Weights of a small GPT-style language model, trained from scratch on English Wikipedia.
Size: MLP 2304 tanh GELU, vocabulary 8192, 73.6M parameters.
Architecture: LayerNorm before each block, learned positions, biases, untied embeddings.
Each number is 500 + 25 x the weight over its row's rms, rounded and kept within 0 to 999. Layers, rows and columns count from 0. Numbers have three digits each. The size before them is the row's rms in percent of the matrix's.

# layer 2 attention query, 576x576, rms 0.105, rows 127, columns 480-575
088:514491538520481524509469498510517551512490517485532482512521568510510491499469502499522521479494531572471481479480441536542484526469470546509515513512494503545520550467536451488491509482481494500526463464498508535507517505519507464521486468528470525511535484518488478479491470474496509513
# layer 2 attention key, 576x576, rms 0.1, rows 127, columns 480-575
088:452510530505509496526527494474500477464542522504519525488449478552510497527541491493502503500497521460524519499484517517519521492500499480464487523498529487492491498503452493508492510495505535518494530504537514484444506466501548461532494530568514527505518508513497537509471472567492472465
# layer 2 attention value, 576x576, rms 0.0896, rows 64-96, columns 480-575
102:511451519447507492533512510542547492466524481470539485498483500504498531493507497453528488475531496470528484507489466452521471525506509493492483496533477487540498543485502473517430510534465468519466495485509495532440513505508505502459507474466495527490491487541532527494411465483499517490
095:513517477492485506466539544475438498472549525486499527533503511491503500489492487489470514526500488514489462518541505491512493525488439505477520482471472512497504499463511509474541495523467501496462550506487511488481499488474504557492502524507551509502495545488490496522524532512501523505
094:518479460525474483541520525524490511492513465549465518482477434508478477508526520486511561522505515509503500510477512479529511519521508529503481488480511448543491482466508509492501485501490479532497504486476501503523475500552488536479523491521512543461422508478487509524498481487505481543
085:548525532501507472458514506527522513500519525522494486517476508502529489514502493490509479444442565496510493495497543431502493499475527522487514491495483516479531502504505528510491484492488507515488521417513531441496484496505513500503492462469507529522474493529496473503448514492508518517
093:484513526450489492477549517462512500495482509541550485483536481500501564522488504501541515472481495504505475530500498498487510512522493504461527477483455459487488506425557485548532502533496454502503503518521511484496480510510497522469521415452546444510503470484505468482469450493482511484
089:495494492518510494489530537491484492477534528438500498521499507464473485499495522500477534495483486523549526492482472540526490506509464467489496537510531490540474532496516546494446463485490566482535506523552494503455469471513531450486516536563523517522537469488548488462531474447485462548
088:495436474541499491468469448492505505466513513533476482492480521516504510477509532553491458489510527514503491507542495474523525499488483472516453504502464518480518462488501503471485491495486477556510509472468499494485473516479484541472523511483516520506474481505519516516488458511544529511
096:522500524515487512570502523542507542500519489473529483506515505447472518457493497514513531546507536492523508485479492477505494528491504492497472471460474487503481487539473485515503485471490510517510488532478526494530472533477524501516491469490510531528494493482498482479493488531494453506
098:496482521512516526510498483536515484511502509469479499475530489526511509466557458492522520558554526488471538483520486516490523485521494468452461496530506523476531504532505501482485454467530534453531523514484543529520532508450532468507533563501514507455515445492494504509495509538525490503
081:477483499525524474517516541505502480524515449491487471506507468522510499517505509477497484473499462501472482475505501491472489513491506487531475496562511479492551498543454502530501487514522510508536496485528471533478517495549505487546486573476528509508504500511471476524512458513500530495
087:532471537512487513547492480514476510478484477505502506501526498512479447471493486517497495467510480496520483498496528481515467500440489509484478489497492473483527507496426530488433464459486493503481537521473515503531454472506477470499505478539503483484502492506480506507514502423501440498
091:499542510514484488523520461503510517512519511542494528501519487523501480498443525504468441506462472432532555509507472519464465499487494506482567522516477507512501523462536522492565533474487514509484527524527540525524510437507475497465503513520517483499500505500514475496464493513538504495
092:470516517502484504488515535472504455482515473522501508500546498524476503474524474507460517522459505509511537461489523518522482513483454463445533499505515531485519515519458493524472485522518518491498518508504484521486462508483505508486523478544475476470541494533475485506513563540515481521
093:463523526504505461491478551527528473516517487508567452522514432455535485482529501477482498516527522510469535519467531496545504477518471517505512536548518462524465480517445494476477486515512505496522528512516501467459458509510492502502490475448498498501526483496487510489511456460530456527
093:506502502520461493491513471473479529524464498511502510505499506517497546554486481536473510494453520472494502512461511484500465470477502472553524509477480499506510517472501463516510512509512455468493509488477523487463538472540462500452459512468522498528488489493526474474446451548474454473
097:484543524471539541509537458456521522525475473528456487501476496535487458511519489476485475482566483496512494505510513454550490476550501491522495501459535524529569498504472504508535547483548503476557531489507505443476465496479499519525511491483499514515497515462453512510478508502509506500
091:460510506500474454475480452555485540531535496541516500482555511483486525513467476501486505487510464509524502484481511509474465486518513508469468509550520517482522538486511497483504553525489496465491493482534474549507487502469474497536495495425458492477515492512489502512480542511533492490
089:473514482477520480520519463475494472493512494529519488516516521490515520545536562519506508484535508488511522504514542494500483529492468485468483518518530457473510444539459499502472504451503525478509494486507477488509526487495523501527540500509457498487539521521509486518501513477505510490
089:409521521517488534509528514544483475478505499503527543490460502522498514461504484537503515513484479480533530482527529476537502482539505499547510469502471530495539486431538524562499521491471498506494506533473449501463560463471519516455498515524502529486494485458480530492472507485515483503
093:533511477521500515465533513487536495463498514479477511482500477514471505474514529532491467512499524519510493519473476515495500528466482466449487533482479504555486550508510499501496504488498450506483506438494486515479526499506530479476520474469479512493511508518522472461508500485486476474
101:502494489503499541472517498548478512513473490497498517479438448438471513448487508480502524516540526498486540508504478467522536525494511474512489437494508491493506475504514504521514498492493523497488530552481490443504504486531507490495548499470529487493470543520455494504518473512437462524
094:545486474496494522510473522506534500508491502471498483534489496506498480476502470470453494468501510482481485544478492505524491438507545562520497528500498477489500467482545528477497510506489495537489508490487491474536466498508514534542521523449504522556520528477509487520486483465473515506
091:529516525456517473498504490472533532502535495530499533492514480514488501514488518481460473486484485487490496530518517475521491522510511469483508527486490543481502515502490514481520488500496462517489509546500470467494543499465510497471525467458474539512475472566465498453462499475487512521
087:520481496489505531517490556483488517542509455465507500534473519509513483476528516487472473486497468504491483475509503509508499478535445521503475492490477472465482469541492500490553514507572521501511505528484496497505474522514485501498521491491484502467544485511545528527472500500508457529
092:521518484460508484490500500509523495521503481438507498537504454460489490506448517503521445480489460449481464553538528475494537494501507502493443511506476472532504511439550484495508516531482513509501504491502541480498461486471441486479488483413521528543475521473495520503515487448452484486
090:536492475517525529478517493467489552494479501493542494436469475576490440469576517478506509503517501487488515452498502507471515488497497488478502504544469512506450479525537457455485450542496503518543480508512500513515507508529507489554507480478489512517480582529495499531513517486485504522
097:569517507477549509566504496467520479512499504517510494491488540560473483463509512521520503500485510513511521510442495545522523536487472463492496511503519526509472473544495487509545486504481493486494495478499557541542492514526492544541501520478508507512517521515499509499532519497496506532
093:492466513512507542491527515515517492470496532481502475549505444483524508519526541544526492542465478495503456486469525492456477466501508497487567509496482497494432530482559500516564465524481490467465494508463494478506514512475511481499505490531477507451492508449507489455491520484516473492
092:491510487501482500460498556537472481521500493457482506510483505461488501515487514467488491493486461507474524500552493469524501514479480527481500458527482471507454439539450491494506471497531544508484484492500531488521480520510520492448555566496502479522480510507470532502468492517463539526
090:514494507520469500540477512456511480487494539485482503486437492501540488502515507488541528520485532518479506535516532514505527523475533548486513511505542506531534495492498450461529510498472505504493489504492504517511483433511518483509489488516464490492466545530498509533503506470500481542
091:439485461500540479503438489451549494532484532478466515522556467486502495536494495503507520492490484501513560504492474498498517511534508505496495486488477507514511503520512553496508494524511519505526488495496490480502456530479506530534515508471504500530509523492476493471520497529460515474
096:532467494476502513511474508463566476469523498449521496539485487445454501504481496487520477496491447506503491490421481506514476517501521492494517510503510463476498477534461503523518523473491452495502516530524506526514535491495463500492520517559513489468519487506517560489492494477507493512
099:497508509489503461538464456487515499542541496554491482536491540499510481502522481501530429456482528503504496480486479531501459521531486467494499506499507471488471507526507520567501574497542508484483472510493514480515493529506538492538463511488506492497500504520501492495506513491499503482
# layer 2 attention output (transposed), 576x576, rms 0.0831, rows 64-96, columns 480-575
102:539463486558491470489478485435457456518480512515478496466494496481504465444506494502511508505498538486509536521516499512503499439486503499547494471505507510459504491485534491490557479537495518506512511550530487480493489498486523485493491467491537486511491462471474512528541511504486509506
102:473452503498496475493498474554507512512483477503482458485495522505519512484541466560523491497505502531491536494473501480459462497487490497497476576458467489501526501476525478537497496492531468502567448504472535535527515514516513478555513462487490508462515522504473514512449512530491540487
103:497492542469519512468498493537479439492498532482508484477508556493513514470529497497494454491507491465484512499464487513485498490484486528469551503496493482515522490541521501541477491504452490491473498512516477473478507508480519493485465552502532482511502501551486482524501518520512526494
092:466514488510476473523523524497514511479528496454528498461529478472507500507500484533525514475523471492502520485447499488547501515513525481503459513502479501522483498498478501476504494516506468491503497546517480511473489510498484529490521536528508526486555531494504509472541506504488537537
100:475529475503465489526482478536518516477484466499478495482498513509484504469502493510469527490503485496516531513487498509507480491517494461488442530507500530509505518514477511491493505472472492478536488470471495458507486505512445477558544476468485534428496498478438520558529520506465560486
097:478502510474499470476490457520475551455504539497493490474507521503500518526478535495514493507547533487475494490488493513471444495509530500493510500527529503495484495472518525478526487525499461515500491474484528494497514516456462538539469516533521530511504500541481485490497515540457517483
098:508524496500498516516527542520527490511510533519494512474512511531495474538522451465523472517492485521488497476491530545502470464471489492480531496522521465516540478486470478500497471479495511512542507464543504474480498508482459438531510523521539479503499445470493474503552497504507437474
102:493519498510540490464471483512489503492488440523554532493497498505521502471506523463488540525536449546468468502433516496456477542469483510496536519544467507507474503475516494508541513512464561515478528547495448497484535483515539405456516515479542476464484511548462489487499496509507506516
109:540526472498491487535485488466521514527489519521536507492476513503492524500493499487459501529506468513531503483511500485492502453497464503524507489503475531509467503468498521503497508546463503505522486515506497519482514497492514492511474515472493476523507524494502465477471450491452506503
093:528486479510494513537477480539471530514477515535458536493510507462509534498430492498513495535486495506528454492478499538491459491476491533522497494509484522508521504502531524493507448470500502488496526479486546495507455484470477513467494479457497519521496441477456466482497501476486496512
097:479473460488510464529468502512515487504473481528480496513507467490464540516543532518549483513485506525529506451505463526475520479518506549528503519487532509518516465489523490488513501501456490463502478509516512490493455525509463523472506497481455472457500504499506514424498492533511528509
098:488511480483534497471472493461517474518436529446483526449431499526467521518468449501517521469478498507495490488494535486526506523537472473466496463532491505518451477467482482514487462506485466483500485480437500474511542499466457512524510494519469500491490472481471529537523484469477503493
097:480493505478434505515498459508512528531474549528489520536481499500508498521495528518485447478501509449457473522468492476480554467484522480511481491524509499527536488525508519535524516467487511489497485463496541470482503507541516528543496472471467481475465532481544497505492488489446474496
107:516478489504513527503470489494475520519454527508491511490484537530507518543466519515495506505487471488536455516511486490476507552505491492447482487479459528496528506466504523508507516462437506488483503491487466498473512509518479509512527541559510475480494508501521505482450506535473503511
097:486518502554545477517495480505530512500510533458513491463513501503489535518472477503501505471482486491547507503534517525478502526495457508500510498535497479459485470535498511474484486485482511501488475495488448487527492527505487509527493487517472489526509488503484531507492500486504545517
101:507462469529509499490431534494475470498495500459531488516546481483473455497529464502547470517524509524548482465488528473498485520490482534497483485498521495450468478516509486533479501507477486465497521437553472507544474518522500492478481512507520448493504495536531483455554529472481477551
100:498490499460502497494479493484537514522483549495480518503483490535513500542469480535490494509491539524464525480531452505529535543504492542467486473508510525543489497509493503513499487491495502498489505495486476483515469487555516463458490493508491544481495496472517510480491441468467504512
095:465516491517468520510537523535512498503525469531500489498489497524539468494474503489487476548495490475527488497454493457519494510509550545491481513499536520495523494514512468522531503517524487507500526503513477549512466481497512483512485484501487466503449460473511495478508475510494487472
098:533508519502488508476547477526513521519500527498476484469487504470496479492442472484499502519443468553452510484505508504515489470470445514476499509522527498514502527529475518450492473534532477551509509472485532513527455537511497475512523468500512489481510513492497504499532500495477505515
101:517501552493449458540510457502462494517506505492501508478478503516474495522518482492459519530477484484545510482485508477425420499494477495459522503489538526514534507504456504485547522462461495502507538495487537504504461491478529515548500464512540484500494491500504508512518485519523522513
106:484518530475541490511482451461498472517503469457502475514519549516486493507548460491496495550515448559496492498536483469479415501513498511517551518526496492504458556497370499478460506536449500498522491512511492521505500493496491500451521540487476510506499487501488494489498487489489546508
102:519492516516494507460504514486452498514500517485502483463545501506481498539489508529540465474529531494477501466527493509453518544493396474481490513508470447513500524514480497497497491477518486478520503503520480514438529518529497489503519503503495451466500526450520519511539517505493496523
096:494499482504524561505470541503453492513498516500501471458518514478498505516503507501527459502476452482548504528484523494530517513522542546481473476492532506500450471533524481533498477499492503486541498472492492509486466476509447478511461501482504502470528509502515476495514492511514496496
092:490508511521495497479493450485503539458473535466477488495518505482484502488491465478496502529479519502481475529464457533471532505474499503510489526525509500502497526485517501495474521501461492533432503491519513453499503506503467501462496533515506484501506511461490518505500536485491444469
101:532475504516476524480468487506513482434495510516478451454541525516510527468530456476475528499476533524473555462478459513486462535528495563504540508525518477472449475514465502477506508535520501456497499483501489537512515513498546511559498484544517477464535517498498515465505517555508554527
100:464476547492476445529508508472458454472513511485486494557485514506491537507495457525457486514481513539504472493478482462476551503489472500509550522459478458551504506480481505510572530477507501517505533529451546510489530503502547532468465482482508483510510449508522489489501559505475490510
106:518483460517473535469514469513484504485522490512482505503489466478516523525522526436510508499497465517487462467522521534484470526493510521485532480505513518466520496519499493494484499474546497506509496498494462489479500501498555475505512499498489525546503490533481490450475433491530486493
106:511491517546518483423508509472515534522544508509477480446500520526514505473465488488454568457496524479500467523524495532513466511547501510461461466476502480514540511497489500482465536460523518478514507504515485474466476496514542538504481463495483490545509482527468523557452477550508516494
103:489488477496504471518519482515509515502502515531546498512486495518508495498532496531539498492544531502484514474438482477481498507477532493496494512476530493487547504484496499469486517502463480537507542506507484529480512478448535525532497463468463527543520500490506482457542532493496479483
101:510485486476504505485477499510442539553547450494510500530498505504485502496479509509479494451541476494535489493475492514474493477537482455484514502494497489504511463525469517501464471487475447493475532509514475488493496540473452498473530469493521491537510524468501537490497489464524490491
099:515489521490555428489527495511498465486543459489524502516543512538518503542517491516505497484545491482462482464506531483524510494472472471483521499478523511522560541478485501497485488478512511473520510494465546534497530488527542486494467517470512473472496477504507463541525519493509480516
103:531504490492497538503491487489513522506494523522495508488493492478453511502493448502485529490463520510528451475534530468476458469519509539496493490445476522495514467537515437487488456489494536484486487447494505468464472501496523519473498492457482492493470555496444530484462492466503512497
108:511467497535513499497502490472541514494491533481486494485536457440448532538515503499468568496535506493494443468516523517502483513475533528478466470481518564482509518499481464510502517508532493445510511471513472493521494481496500525504501479494506498488475513520492501490499523527504500474